Weights of a small transformer language model.
Training: a variant of SOAP for these matrices, 317M tokens, 4844 steps.
Each number is 128 + 32 x the weight over the matrix's rms, rounded and kept within 0 to 255. Layers, rows and columns count from 0.

# layer 13 MLP gate, 704x256, rms 0.0499, rows 240-306, columns 224-255
[[135 121 101 180 131  91 134 132  80 129 129 144 144 110 127 131 159 151 134  87 125 182 174  99  94  84 160 123 159 121 166 146]
 [ 83 137 164 152 136 148  84 115 151 105  77  98 177 201 111 139 168 143 117 145 103  75 111 139 131 131 111  81 135 116 173 155]
 [ 94 173 166 154 165 102  82 124 187  89  76 173 178 149 101 142 113 123  57 127 146 151  98 152 117  98 101 112 114  78 120 111]
 [207 169 130 136 143  98 138 135 118 109 132 156 144 103  96 157 145 158 137 162 176  99 138 130 204 158 131  93 116 180 125 163]
 [100  98  87  90 136 103 144 184 123  97 119 124 145 145 105 118 125 137  80  99 149 114  90  79 169 132 127 106 118 123 103 124]
 [127 108 134  78 149 142 130 106 143 179  67 101 139 128 101 130  97 141 128 103  96 125 158  82 179  92  92  73 128 145  77 132]
 [119 157 136 151 110  84 167 253 144 161 169 140 140 184 114 185  86 114 144 147 173  73 155  87 120 158 147  92 141  96  95 167]
 [143 158  39  98 122 157 159 108  75 126 123 137 106 129 151 159 141 135 154 164 127 105 141 135 126  92 123 102  95 235  96  99]
 [127  83 115 128  38 136 102 132 101 133 164 178 135 117 136 159 126 140  67 108 169  98 152 194 111 128  59 163 103 117 103 144]
 [152  91 127 134 158 129 142  97 124 139 162 163 115 115 147 112 164 113 112 143  97 132 134 128  85 164  86 100  85 154 120 110]
 [121 156 104 156 181 140  79  92  69 114 150 137 177 154  60 181 139  99  90 150  53 148 105 149  46 219 119 137 141 165 103 182]
 [150 124 119 168 117 104 102 139 144 150 139 145 165 111 150 154  93 130 147 140 109  91 157 201 109  97 164  85 114 128 128 151]
 [171  92 105 114 138  78 129 144 154 165  86 126  83  97  88 157  92 121 134 156 134 139  97  98  86 125 159 104 152 144  74 116]
 [112 107 137 116 106  97 178 130 173 122 131 137 138 113 227 169 144 142 104 142 117 142 154 158 121 154  86  77 175 122  93 109]
 [138 140 184 155 147 120  72 175 144 127 124 166 148  66 129 157 158 112 147 146 153 143 123 159 163  86 114  91 139 146 153 169]
 [158  32 153 105  86 128 101  99 126 148 140 154 161 160 117 131 129 159 140  78  91  62 135 138 136 124 116  24 122 104  81 137]
 [101 101 164 129  70 111 135 122 120 130  82 102 154 146 120 144  91 171 124 109  96 154  87 137 148  93 113 133 178 140  96 125]
 [148 108 100 118 135 146 100 108 126 132 123 141 137  63 192 124  88 111 104 101 106 146 130 210 109 162 186 159 132 149 139 126]
 [162 113 143 105  99 157  89 110 146 118 101 152 136  95 158 137 111 135 161 150 158 148 136 150 119 169 114  84  94 152 118  97]
 [147 114  60 163 158 129 104  83 165 129 120 186 127 147 167 137 143 127 172 157 120 141 155 161 186 139 172 127 111 155 142 168]
 [ 86 130 114 112  60 127 131 170 173 180 124 121  92 131 101 154 171 159 123 192 114 122 148  95  10 212 193  89 125 183  87 107]
 [118  94 115  69 149 161 121 138 188 106  90 141 100 165 146 131 130 105 156 106  99 134 115 140  99 123 152 205 132 123  95 151]
 [164  95 161 104 140 154  88 141  80 141  75 111 161 128 111 109 109 152 102 128 104 173 145 118 118  79 112  78 107 129 141 166]
 [142 127 179 121 123 128 138 133 140 165 149  90 228 210 109  99  96 149 171 172 104  98 119 109  92 140 153 113 116 140 130 125]
 [125 115 125 117 108  96 137 159 133 160 123 105  91 127 153 125  83 107 117 188 164 116 149 123 165 124 155 146 108 181 155  76]
 [122  74  66 119 159 126  96 143 170 148 117 109  95 186 139  40 146 153 138  98 117  86 142  86  74  74  96  87 134 203 127 118]
 [166 116 143 161 162 150 102 143 134 121 145 216 140 114 140 124 109  81  89  67  95 136  80 171  93 117 178 133 198 146 145  97]
 [100 127 103  76 112 132 120 147 117  96 110 124  90 169 166 114 127 125  88 148 130 121 117  77  83 140 190 137 117 111 146 159]
 [159  88 133 111 135 121 113  38 118  80 117 100 113  92 141 123 156 111 127  89 208 112 110  89 119 105  75 101 202 163 117 117]
 [116  96 129  81 107  51 118 134 104 155  93  93 144 140 106 176  82 202 125  76 121 147 175 170 125 129  93 145  97 107 170 132]
 [104 175 130  98 131 104 106 127 110 104  94 144 171 176 161 121 127 170  66 155 152 143 159 130 143 151 199  87 118 132 138 122]
 [127 151 151 128 178  89 155 116 144 124 155 123 169 146 183 113 139 161 112 111 100 132  91 130 111 200 129 122  54 176 156  60]
 [136 120 157 173 161 121 130 117 151 108 165 148 156 156 101  63 133  86 103 115  84  73 131 137 100 143  98  91 121 159 167 118]
 [146 151  92 129  83 120 128 124 122 118 144 120 141 131 151 140 111 118 146 144 109  46 137 125  97  99 100 146  85 187 115 123]
 [131 104 121 118 191 130  86 127 121 138  70 154 156 141 142 148 173 118 133 143 156 127 104  90 105 172  59 176 180 177 110  57]
 [140  99 132 132 142 120  81 160 163 115 146 168 142 152 117 159 164  99 179 123 106 144 104 172  92 148 129  84 130 131 156 147]
 [165  66 111 177 142  87 101  91  56 116  65 172 135 123  79  72 126 139 122 107 122 148 186  85 135 117 111  90 142 102  97  94]
 [128 148 134 191 141 199 132 142 131 180 139 141 153 158 150 120 197 162 106 104 121  84 169 141  94  91 105 132 157 131 120 153]
 [141 118  97  95 190  94  92 123 136 102 139 154 148 105 140 122 174 128 118 168 124 185 135 128 144 146 116  98 135 134 164 110]
 [ 72 113 165 106 184 136 172 128  89 111 139  70 181 111 117 121 104 110 138 112 176 117 125 139 110 123 144  96  94 137 151 113]
 [134 112 100 148 108  96 136 179  81  95 109  91 138  68 169 157 112 118 190  85 149 112 167 163 137 147 105  41 140 135 124 130]
 [130 147  82  95 103  69  94  99 201 116  88 125 110 139 105 156 129  84 136 111  86 110 156 126 122 116 122 175 135 144  92  94]
 [160 130 125 140 149 113  73 140  84 131 165 142 181 139 133 183 116 169 107 193 114 159 125 156 100 147  50  96 162 190  94 145]
 [151 131 116 102  93 125 157 164  95 112 104 160 178 138  95  88 117 124 150  96 163 154 102 153  96 127 121 124 127 119 113 156]
 [152 114 176 127 150 126 101 147 135 151 145  79 124  73 180 140 121 157 104  88  60 104 153  98 112 182 155 111  76  84 141  97]
 [147 157 147  57  89 127  80 137 121 167  67 174 101 122 109 182 152 150  50 121  93 109 101  86 141  99  78 169 148  95  69 132]
 [129 127  70 121 139  75 177 142 102  96  82 134 151  90 140 196 139 114 140 159  94 141 114  74 122  56 111 140 120  95  85 132]
 [154 108 137 117 155  93 133 184 111 140 137 140 156 140  67 127 158 143  74 141 108 170 107 181 166 201 121 167 188 136 151 100]
 [174 119 111 120 183 101 117 130 129 136 158 131 165 105  67 122 144 122 148 117  83 106 140 125 131  73 106 161 147 106 137 123]
 [ 95 103 135  83 113  96 133 139 109 133 136 101 171 185 188 117 126 107 127 104 120 138 154  87 125  89 133  75 122 104 167 114]
 [135 107  96  96 127 103 135 181 124  85 124 131 113 119 128 111 143 174 125  98 149  94 192 136 110 138  82  83  99 138 126 179]
 [117 120 123 157 150 110 145 164 132 156 124 174 152 174 165 164 100  90 148 155 157 167 108 125 114 147 132 133  98 148  83 107]
 [123 132 136 129  73 135 167 106  90 173 124 128 138 124 136 106 113 135 116 121 109 161 153 121  78 108 166 123 112 156 122 182]
 [148 118 143 140 225 118 110 106  93 131  84 126 115 107 131 134 168 123  88 103 120  86 144  69 127 149  83 105  75  93  97  85]
 [173 124 103 179 127 102 141 142 127 149 153 106 134 107 132  99  50 109 198 117 116 162 149 134 146 102 128 143  98 138 168 137]
 [161 115 120  89 144 140 148 143 107  91 125 115 131 138  75 141  75 126 163 123 119  92 114  75 133 121  75 150 178 119 134  97]
 [104 149 192 160 135 136 127 135 140 176 151  78 100 105 115 131 138 141 132 116 156  38 129 140 169 132  84 107 161  78 170 162]
 [175  99 104 156 170  98 144 105 162 131  73 145 200 102 119 153 118 129 157 108 133 169 100 135  87 166 116 100 122 171 118 114]
 [134 140  94 100 139 126 102 126 116 162 163 111  92  46 142 115 111 147 120 110 197 144  76  82 149 122 162 131 110 137  62 108]
 [112 108 102 156 101  75 129 128  99 169 191 202 153 137 156 149 118 114 144 186 103 124  63 122  90  95  55 127 122 170 146  96]
 [156 126 143 174 136  85 118 127 107 127 141 109 117 115 114  68 169 132 115 123  91 164 125  86 137 141 133  89 141 103  72 202]
 [114 146 126 105 121 136 211 142 136  91 141 166 133  99 109 104 126 116 138  64 118 135 126  96 147 138 111 119 105 149 133 109]
 [149  84  77 201  92 136 103 137 125 141 189 148 125 156  74 203 130 161 102 173 140 121 158  74 168 157 130  88 159 177 113 107]
 [152 152 116 126 196 157  72 163 121 163 169 114 122 145 130 152  90 134 131 147  96 142 117 104 179 124  75 102 131 148 178  81]
 [137 108  95 143 164 154  92 135 137 163  94 163 151 115 182 162  98  91 147 145 107 152 108 109 114 131 114 149  85 156 110 115]
 [136 146 140 138 129  41 202 136 109  80 146 116 155 105 112 151 136 155 110 106 153 141 114 189 159 154 158  98 133 150 176 173]
 [ 70 110 207 110 156 114 134 135 144 152  99 188 104 122 137 102 148 116  69 124 114  70 110  98 158 112 106  79  96 124 117 110]]
# layer 13 MLP up, 704x256, rms 0.051, rows 240-306, columns 224-255
[[114  97 130  46 141 159  64 119 120 147 126 167 107 216 110  92 105 140  88 122 135 179  92  44  94 128  76 155 107 133 107 134]
 [177 131 135 118 120 132 165 104 135 170 125 150  63 152 113  81  99 106 122  70  92 166 123 136 119 134 110 148 149 147  86 121]
 [ 84 144 146 135 129 129 127 148 120 159 132 116 135 152 134  94  84 123 124  81 169 173 140 128  76 137 129 150 173 112 139  99]
 [106 112  52  67 168 123 145 173 107 150 119 129 103 144 114 157 137 115  97 143 127 147 165 111  92 132 131 161 106 150 103 160]
 [164 131 123  96  94 101  90 159  70 113 126  91 138 152 135 142 134 150 112 144 139 115 112 144 161 164 168  88  87 159 173 126]
 [138 112 125 130 161 142  89 127 153 201 127 169 187 125 147 128 162  58 101 118 150 197 103 183  42 134 122 128  98 154  84  90]
 [171  99  67 162 145  87 159 142  77 114 130 109  93 111 182  93 101 143 160 129 135 141 208 127  98 111 111 166 125  83 150 134]
 [118 187 166  78 138 114 140 122  95 112 120 158 164 187 174 120 128 126  93  71 124 114 143 113 129 136 149 139 121  76 125 128]
 [153 159  73  94 113 131 157  57 219 126 183 114 119 131 153 181  91 195 104 101 142  98 146 153 143 164 122 145 169 135 103  94]
 [147 139 116 171 140  81 111  48  96  86 168 194  67 136 142 171 173 111 135 123 131 102 104 125 163 143  79 127 118 138 111 159]
 [130 106  68 167 155 100 194 192 136 170 100 141 120 183  99 136 159 167 107 182 165  81 141 100  78 144 131 109 123 159 104 125]
 [ 96 131 155 149 105 145  96 125 159 125 179 128 147  88  87 123 109 122 123 190 174  89  44 104 191 124 140 130  98 125 126 133]
 [ 95 128 144 122 114 147 115 157 118  38 183 120 107 162 134  99 106 134 116 128  74 133 123 153 136  79 155 145 128 169 130  84]
 [146 115 108 126 127 107 131 119 125 115 136 119 128 129 120  91 121 124 163 160 122 137 118 192 138  92 114 138  65 145 117 147]
 [153 145  68 184 176 129 146 108 120  57 142  82 162 135 149 110  85 115 139 121 139  97 159 130 126 143  87  99 124  72 133 110]
 [166 149 124  49  79  75  81 111 146 175  76 133 135 120 141 147 169 137 152 141 157  97 147 112 156 115 105 151 180 157 120 184]
 [194  61 168 111 159 113 118 147  66  94 193 211 120 132 170 137  72 140 114 137 171 199 101 174 153 118 133 157  78 115  84 140]
 [ 64 108  96  91 166 157 104 173 120 134 163 140 107  81 121 148 214 131  57 131  89 184 131 173 117 172 114  87 172 113 139 125]
 [ 77  72 137 142 132  73 104  74  72 156 107 137  66  86 144 137  96 145 103 149  80 165 136 120 151 158 160 107 126 174 128 151]
 [136 103 148  85 126 136 109 181  94  94 132 155 138  94 123 132  92 152  93 134 169 109 114 111  79 129 112 125 131 124  97 153]
 [ 92 202 166  89 102 153  95 103 134 192  95 114 133 107 107 116 134  98 151 125 124 150  74 125 177 180 161 165 144  59 146 148]
 [193 149 124 152 191 124 146 100  88 143 165 142 151  86 180  98 146 152 134 162 151 133 182  81 141 172 141 147 139 105 139 154]
 [172 101 121 186  90 138  98 144 142 155  82  90 140 111 119 120  93 156 128 145  93 117 120 140 127 115 172 112  64 167 149  95]
 [133 174 118 145 129 125 139  90 189  48 166 200  96 101  53 106  97 121 156  74 127 114 125 136 140 120 184 150 150 121 148  74]
 [162 145 222 104 136 110 184 143  91  86  95  81 165 144 124 110 132 155 120 160  93  92  92 178 141 141 134 142 109 103 131 117]
 [123 105  94 163 108 175 104 107 151 110 110 137 108 149 184 222 108  72 166 148  56 131 193 158 147 103  93  95 126 157 135 164]
 [138 114 110  66 101  86  57  84 109  93  94 107 153 115 104 155 103 118 165 158 151 132 125 140 115 164 102 185 130 165 142 105]
 [135 131 187 100 145 105 142 100 142  67 106 136 158 144 161  73 121 140  76 148 140 115 157 118  90 106 122  58 154  96 142 114]
 [119 123 150 113 137 122 156 129 145 151 149  99 178 170 151 123  99 136  70 174 111 176 160 156 107 110 164 138 122 129 139 148]
 [158 102 111 155 145 154 107 110 142 126 155 145  84 132  89 141 123 100  97 129 141 147 148  90 120  87 113  98 208 137 101 101]
 [118 143 135 106 135 171 204 102 206  82 131 110 105 131 112 178  69  94  88 179 161  61 131 123 105 166 154 126 130  87 121 144]
 [141 108 143 187 139 119 139  88 125 149 114 179 103 155 163 173 133 168 133 105  95 134 112 126 104 128  94 146 132 153 173  98]
 [ 97 136 108  74 151  79 111 130 155  80  92 126 124 139  99 142  62  59 147 203 137 153 125 172 113 107 167 149 139 131 126 101]
 [121 135  76 178 170 105  99 120 164 149 109  69  64 129 119 100 123  73  97 142 143 126  94 158 135 130  96 177  63 179 163 119]
 [ 87 105 159 117  98 125  99 175 160 121  90  90 115  87 160 133 126 210  99 118 104 181 145 173 131 104  98 125  94 109 179 125]
 [149 112 163  94 102 134 131 114 117 142 150  93  92 124 149 180 121 159 124 163 123 128 115 118 152  87 140 184  94  97 112 143]
 [158  76 164 143 103 128 120 126 181  73 117 134 107 146 116 176 113  54 190 152 132 132 141  53 121 112 108 114 139 110 127 126]
 [156  42 126 105 110 164  95 130 118 162  97 133 127  99 111 114  86 134 133 150 132 170 128 144  71  61 141 110 150 128 150 152]
 [107 109  72 104 123 128 128 163  90  50 203 159 110 121 139  90 142  96  98 130 104 123 167 106 121 154 114 115 100 207 124 134]
 [ 82 129  99 151 109 123 145 116  91 174 133 164 176 135 174  97 148 142 124 139 119 157 180  88 186 123 133 119 168 109 207 105]
 [144 132 110  77  99 131 155  70 154 122 151  67 144 120  62 120 117 128 105 102 105 120 128 132 167 180 110 125 123 130 124 183]
 [169  75 101  92 121  73  86 163 144 133 130 190 162 148 115  90 152 177  77 122 110 174 118  95 118 121 142 136 137  76 110 157]
 [170 142 102 126 168  99 152 124 142 128 121  75 139  97 154  88 126 165 108 179  80  74 163 126 124 119 134 161 137 138 129 138]
 [ 96 179 150 112 131  94 119 134 120 116  93 132 111 192 106  94 104 122 119 119 168  93 121 139 147 106 155 130 148 108 157 123]
 [114 163 112 181 167 174 121 137 126  97  86 152 139 127 119 187 129  76 111 183  86 180 162 116 119 124 122 101 204 169 109 125]
 [ 92 131  60  67  98 108 100 116 100 140 159 124 171 147 149 165  77 133 134 148  94 153 151 104 156 112 163 197 125 172 118 226]
 [134 120 137  78 173 174  93 152  90 121  92 151  99 138 211 133 138 137 110 113  34 142 163 110  92 121 115  67  97  82 154 103]
 [194 107 146 106 113 138 133 127 137  99 115 191 139 175 156 134 153 151 107  93 158 115 108 165 145 136 147 182 143 126 106 137]
 [ 86 172 101 143 131 112 194 152 144 140 106 175 182 138  92  67 146 184  98  95 105 162 145 154  99 141 147 110 119 100  59 153]
 [148  57 151 111 147 130 129  77 116  99 113 141 128 122 166  77 143  76 172 192 219 145 106 130 123 138  88 106  90  85 138 129]
 [ 92 140 125  93 120 142 161 141 141 108 126 150 146 147 126 114  83 142 138 197 120 107  98 106 135 129  76 142 165 179 160 113]
 [144 151 152 151  57 148 111 132 134 170 163 131  86 132 184 113 125 136 213  94 137 175 133 138 140 165  82 165 111 107 151 126]
 [102 105 119 105  54 118  60 128 154 143  75  86 199 125 102 121 133 112 164 127 156 129  98 155 177 145 158 101 177 100 187  51]
 [106 153 144 131 122 129 112 149  83  98 115 155 168 116 109 129 138 133 141 138  59 193 100 178 162 169 141 104 145 124  85 128]
 [164  91  93 121 199 114 129 154 120 183  96  61 121  95 194 135  96  90 134  57  69 131 109 170 113 149  86 138 126 115 103 144]
 [118 106  90  99 121 147 104  52 130 101 105 107 183 182 155  89 163 186 148 151 115  82 118 134 126 163 120 126 122 144 150 136]
 [153  44 179 171 115 202 159 122 120  84 105 147 180 154 106 117 122 124 189 129 187 127 105  90 148 118 110 106 152 157 169  98]
 [143 127  93 145 146 118 148  98 123 123 118 140 116 130 117 188 147  70 103 152 124  82 181 100 145 217  89 133 130 127  68 142]
 [115  98 139 143 150 127 143 117 115 100  63 148 130 119 155 171 116 100 141 125  96 143 121 149 108 151  94 199 112  82 176 158]
 [154 107  91  67  81 135 155  98 149 116 146 190 101 126 117  98 122 164 107 123 141 121 141 140 174  86 109 189 118 149 164 163]
 [168 164 132 165 107 111 143 125 122 124  41 124 179 102 166 118 144  92 204 154 107 166 116 147  93 141 116 117 158  85 152 114]
 [123 109 112 131 138 136 131 124 124 147 137 116 102 134 203 119  80  87 117 138  72 166 165  98  65 113 164 145 144  42 108 122]
 [129 180 170 138 141 119  88 126 141 160 137 158 110 163 123 163 153 189  47 171 156 131  92  71 148 181 163 106 170 148 132 116]
 [147  97 108 168 167 160 128 165 119 112 123 207 176 107 135 112 140 117 129 101  66 111 106 163 145 136 144  93 101  78 140  83]
 [ 87  71  80 140 147 171 140 117 224 179 108 140 123 106 125 106 136  81 115 178 111 127 213 127 144 125 119 135 113 105 124 122]
 [138  87 178 120 112  81 126 102 137 100 114  95 143 112 116  86  91 162  99 154 119 108 160 169  92 144 132 148 138 127 130 144]
 [160  90 139 113 171 110 128 141 104 140 142 149 174 100  44 136 123 150 128 130 112 118 116 120 223 114 129 134 126 139 131 130]]
# layer 13 MLP down (transposed), 704x256, rms 0.0503, rows 240-305, columns 224-255
[[165 155 148 130  92  91 108 146 135 123 198 118 143 120 101 187 105 129 107 108 144 111 131 160 130  70 122 112 144 175 106 130]
 [125 164  86 144 117 128 123  47  94  94 121 138 131 167 158 115 153 103 158 137 169  77 162 167 105 171 125  60 161  68 148 126]
 [121 112  98  71  91 104 146 125 119 163 121 116 132  65 151 146  86 131 154 121 104 116 147 148 102 181 138 181 162 140 164 153]
 [ 74  89 196 117 153 123 175 112 123  97 130 133  79 116  72  93 160 185 139  71  85  91 147 127 140 135  69 136  62 166  99 107]
 [182 131 120 140  98 169 101 106 123 109 109 106 138 147 102 120 124 167 158  83 129  65 130 159 104 140 131 114 146 114 123 121]
 [107 106 104 173 120  95 125 119 141 147 118  93 125 143 168 111 148 162 116 110 127 139 143 119 143 136 119 129 190  94 166 140]
 [118 161 118 156  92 140  62 122 161 169 121 140 108  64 119 185  63 121 176  45 119  69 149 133 166  99 102  70 116 123 154  81]
 [144 115 106  89 144  78 107 113 173  72 188 123 123  92 187 125 148  82 147  66 115  87 109 155  91 141 128 153 145 133 161 165]
 [121  84  85  93 131 148 146 132 195 118  58 153  72 132  61  79 120  69 100 166 152 145 160  71 129 145 154  96 104  62 137 126]
 [110 123 152 116 135 142 141 104  54 109  93 148  76 126 113 164 226  99 139 226 190 156 102 102 107  95 116 125 196 148 182 155]
 [153  87 125 177  83 144 127 142 134 136 149 118 166 157 141 138 104  95  96 109 101  96 137 119 140  93 151 170 116 111 159 126]
 [ 79  92 117 145 107 154 134 179 135  91 130 180 135  90 158 222 143 138  80 129 195  45 108  77 153 168  86 158 105 164 136 120]
 [188 143 137 123 140 111 152 103  58 162 139 141  60 105 141 120 124  60 118 104 125 154 132  66  83 162 107  66 183 187  83 151]
 [148 122  91 141 160 145 114 117 113 141 129 133 147 132 153 151 106 162 173 163 149 140 131 119 102 130 137 106 111  93 127 140]
 [ 82 159 137 137 148 160 148  90 119 108  85 111 115  45  99 145 107 151 133  94 113 160 115 158 132 107  99 158 117 112  85 160]
 [126 149 138 155 110 142 152 185 128 130 154 120  91 165 156 145  89 142 155 106 130 159 140 102 131 151 176 105 127  78 139  82]
 [134 165  97 138 177 190 108 133 137 108 135  88 139 137  93 163 166  85 188 100 115 105 222 136 130 114 139 130 117 135 105 148]
 [132  73  72 119 135  49 132 119 126 113 183 147  86 151 135 145 122  99 115 170 126 143 113 112  85 108 107 170 157 110 107 136]
 [124 155  84 136  70 163 140 131 161  86 130 180  83 123 108  87 103 151 142  55 174 118 104 117  97 150 116 162 154 108 126 118]
 [109 198 158 139 158 130 170 106  62 216 192 127 146 114  77  84 139 107 111 152 125  98 162 144  64 138 138 146 140 121 104 131]
 [119 109 158 108 132  73 116  53 120 147 161 166 105 109 181 113 168 115  95  83 130 128 201 158 134 122 113 198 105 114 130 150]
 [187 144 121 140  91 150 100  82 166 142 116  54  94 108 129 108  80 121 103 129 186 131   5 117 163  73 140 117  92 186 113  94]
 [ 76 141 148 127 125 112 188 172  97 167 126 187 149  97 164 135 154 125 155 184 189  98  79  63  99 100 123 149 133  98 231  96]
 [128  56  97  72 160 165 143 115  86 155 211 125 158 117 166 113 109 147 131 144  34 136 123 110 108 138 134  97 170 130 132 113]
 [ 99 156  90 109 122  84 128  59  96 155 130  96 156 128  91 155 143 168 171 135 124 182 133 111 134 147 103 129 121 107 103 187]
 [120 144 134 124 117 130 155  96 122 162 177  83 144  94  60 142 167 127 161  81 115  86 100 164 125 105 123 133 117 163  98 145]
 [154  95 121  92 138 130 162 107 129 115  68 174 152 126 127 159 186  96 116 113 107 153 145 215 148  91  90 114 127 121 122  95]
 [133 143 102  95  98 135 129  96 147  88 109 116 122 107 157 147  92 112  82  91 111 143 185  83 113  71 109 150 158 131 156 122]
 [161 116 181 100 141  78 175 125 186  86 165 201  91  94 199 134 161 136 111  99 142  77 116 151 142 111 128 145 140  95  88 159]
 [ 23 185 123 116 123 138 135 169 109  86  91 144 155 137 136 166 146 112 130  97 100  73 129  99 146  78 158 132 151  95  96 119]
 [173 127 150 177 102 133  18 139 107  95 118  32 132 165 136 114 136 104  51 156  85 101 107 183  95 175 102 178 130 154 165  86]
 [154 107 181  73 113  94 143 161 161 125 139 140 108 183 163 144  92 137 126 106 131  67 115  81 114 136 152 119 111 201 165 119]
 [160 166 127  98 159 125 178 137 117 117 130  87  97 146 117 167  96 126  99  95 154 144 225 109 159 167 129 142 184 117 136 114]
 [ 54 136 155 174  77 130 171 169 112 124 149 103 179 149 124  93 130 121 114 175 151 148 119 156 112  66 110 132 216  91 128 147]
 [ 91  88 136 123 164 184 146 145  91 134 142  99  66 144 146  61  77 137  64 195 171 185 200 100 115  71 187 165 163 108 111 119]
 [126 118 165 123 142 116 168 167  91 167  96 149 151 128 129 154 132 150  84 137 139 114 139  99 106 158 145 105 127 183 167 198]
 [120 123 140  95 176 151 110 104 131 198 102  70 149  97 164 123 156 160 142 135  73 103 142 143 130 128 132 130 100 149 110 122]
 [175 162 109 184 137 167 145 131 111 152 113  98 105 142  78  88 124 177  89  93 109 153 199 110 171 107 111 153 201  75 167 173]
 [ 31 168 124 148 161 127  89  35  90  71  66  83 146  76 102  90 112  65 113 165 133 217  81  98 224 167 171  99 126  81 110 130]
 [165  92 137 110  98 127 111 101 192  99 140 106 125 149  66  98 128 138 103 155  99 105  95  82 173 109 102 143 124  64 161 132]
 [158 102 165 118 153 151 150  87 124  83 150 165  98 170 115 116 175 136 106 154 113 166 117 176 150 109 159 143 143 138 141 120]
 [162 122  92 151 137 165 151 127 152  94  83 146 139 141  87 122 157 102  77 140 102 107  93 108 120 182  78 150 122 129 119 130]
 [203 156 161  93 100  94 113 213 108  86  92 132 110 145 136 141 113 107 124 139 130 151 120  95 106 155 131 183  72 157 115 115]
 [ 91 132 100 189 116 154 194 102 144 111  97 187 103 111 121 106 183 102 159 161 126 130 159  62 144 182 102 120 141 121 132 135]
 [ 75 114 175 149 135 125  97 172 109 136 127 124 113  85 139  88 130 166  79  98 145 134  95 165 129 127 161 126 138 124 192 146]
 [161 138 118 139 111 158 165 152 101 151 152 124 183 147 118 156 128 110 111 137 144 142 123 118 121  96 165 145 149  79 145 152]
 [102 100 124 158 133 181 134 105 105 120  99 154 102 139 197 180 137 137 175  87 108 158 127 103 121 174 157 112 137 115 127 108]
 [102 182 122 116 116 139 106  94  34 147  35  78 175 146 102 105 111 152  86 114 128 106 131 136 100 106  86  95  95 149 122  87]
 [134  84 132 181 135  89  89 198 138 115  57 121 135  85  82 118 129  86 133 160 176  59  89 125 111 160 185 151 135 154 111 176]
 [ 81  91 131 123 131 152 179 110  77 144  98 122 137  71 152 141 112  55 142 141 152  95 124  78 136 131  46  87 115  97  68 113]
 [152  83 115 128  92 127 101 135 110 145 114 155 166 119 159 117 132 112 128 119 144 138 186 207 185 112 152 121 155 132 132 156]
 [112 152  75 102 126 150 142 149 162  98 209 139 117 127 137 178 118 168 126 140 103 103  96 152  57 173 128 138 163 111 148 142]
 [111  47 103 148  94 150 108 128 142 163 196  98 126  78 137 124 140 100 133 170 200  78 100 193 166 146 138 141 117 136 152  73]
 [ 55  64 120 109  96 117 150 106 175  98 143 157 142 153 125 147 126 140  69 162 121 139  96 133  92 119  93 115 116  82  95 143]
 [133  71 159 123 107  95 132 143 104 107  98 127 126 125 155 127 118 128 163 141 149 182 116 118 128 138 127 142  94  98 164 143]
 [119 115 130  83 135 131 155 142 176 136  81 124 151  98 116  99 107 137 112 168 106 129 131 106 174  91 126 104 111 158 123 111]
 [ 40 127 120 148 132 111 129 122 144 131 144 101  57 154 135 148 106  93 125  97  97 148 166 154  80 145 220 149 143 115 128 151]
 [104 105 153 164 163 152  74 186 106 185  78 150 143 107 175 123 194  66 136  77 150 124 107 156 138 138 122  95 110 115 159 105]
 [201 100 172 129 142 130 196 156 129 164 145 141 156 130 127  52 130 148 121 132 122 131 150 129 186  61 105 215 125 130 114 156]
 [176 125 157 150  97 118 125 138  99 164 138 158  96 147 168 121 149 101 113 178 133 101 175 113 142 145  91  79 167 147 148 128]
 [136 155 102 113 183 127 133 109  92 130 143 105 119  69  51 129 127 114 127 113 118 106 104 132  86 106 161 106 133  70  95 143]
 [192 133  82 100 138 164 107  71 117  51  85  84 121 115  90 146 120 185 150 122 178 155 137 131 159 160 140 139 169 118 102 142]
 [ 87  80 126  90  72 175 132 104 100 136 126 146 122 127 114 147 134 144 159 159 142 152 162  91 155 129  66  86  93 143 152 103]
 [ 75 117 125 203 214  80 122  68  96 157 104 129 141 149 166 114  88  85 201 116 133 161 120 190 109 102 122 108 162 141 144 100]
 [116 145 131 141 125 111  87 155 145 114 147 158 144 114 128 155 100 156 170 164 139 194 108 122 174 120 134 157 109  83 104 134]
 [109 147 130 115  96 124 102 129 148  73 141 134 116 139 156 177 228  58 106 146 112 123 150 131 170 139  81 101 159  54 112  92]]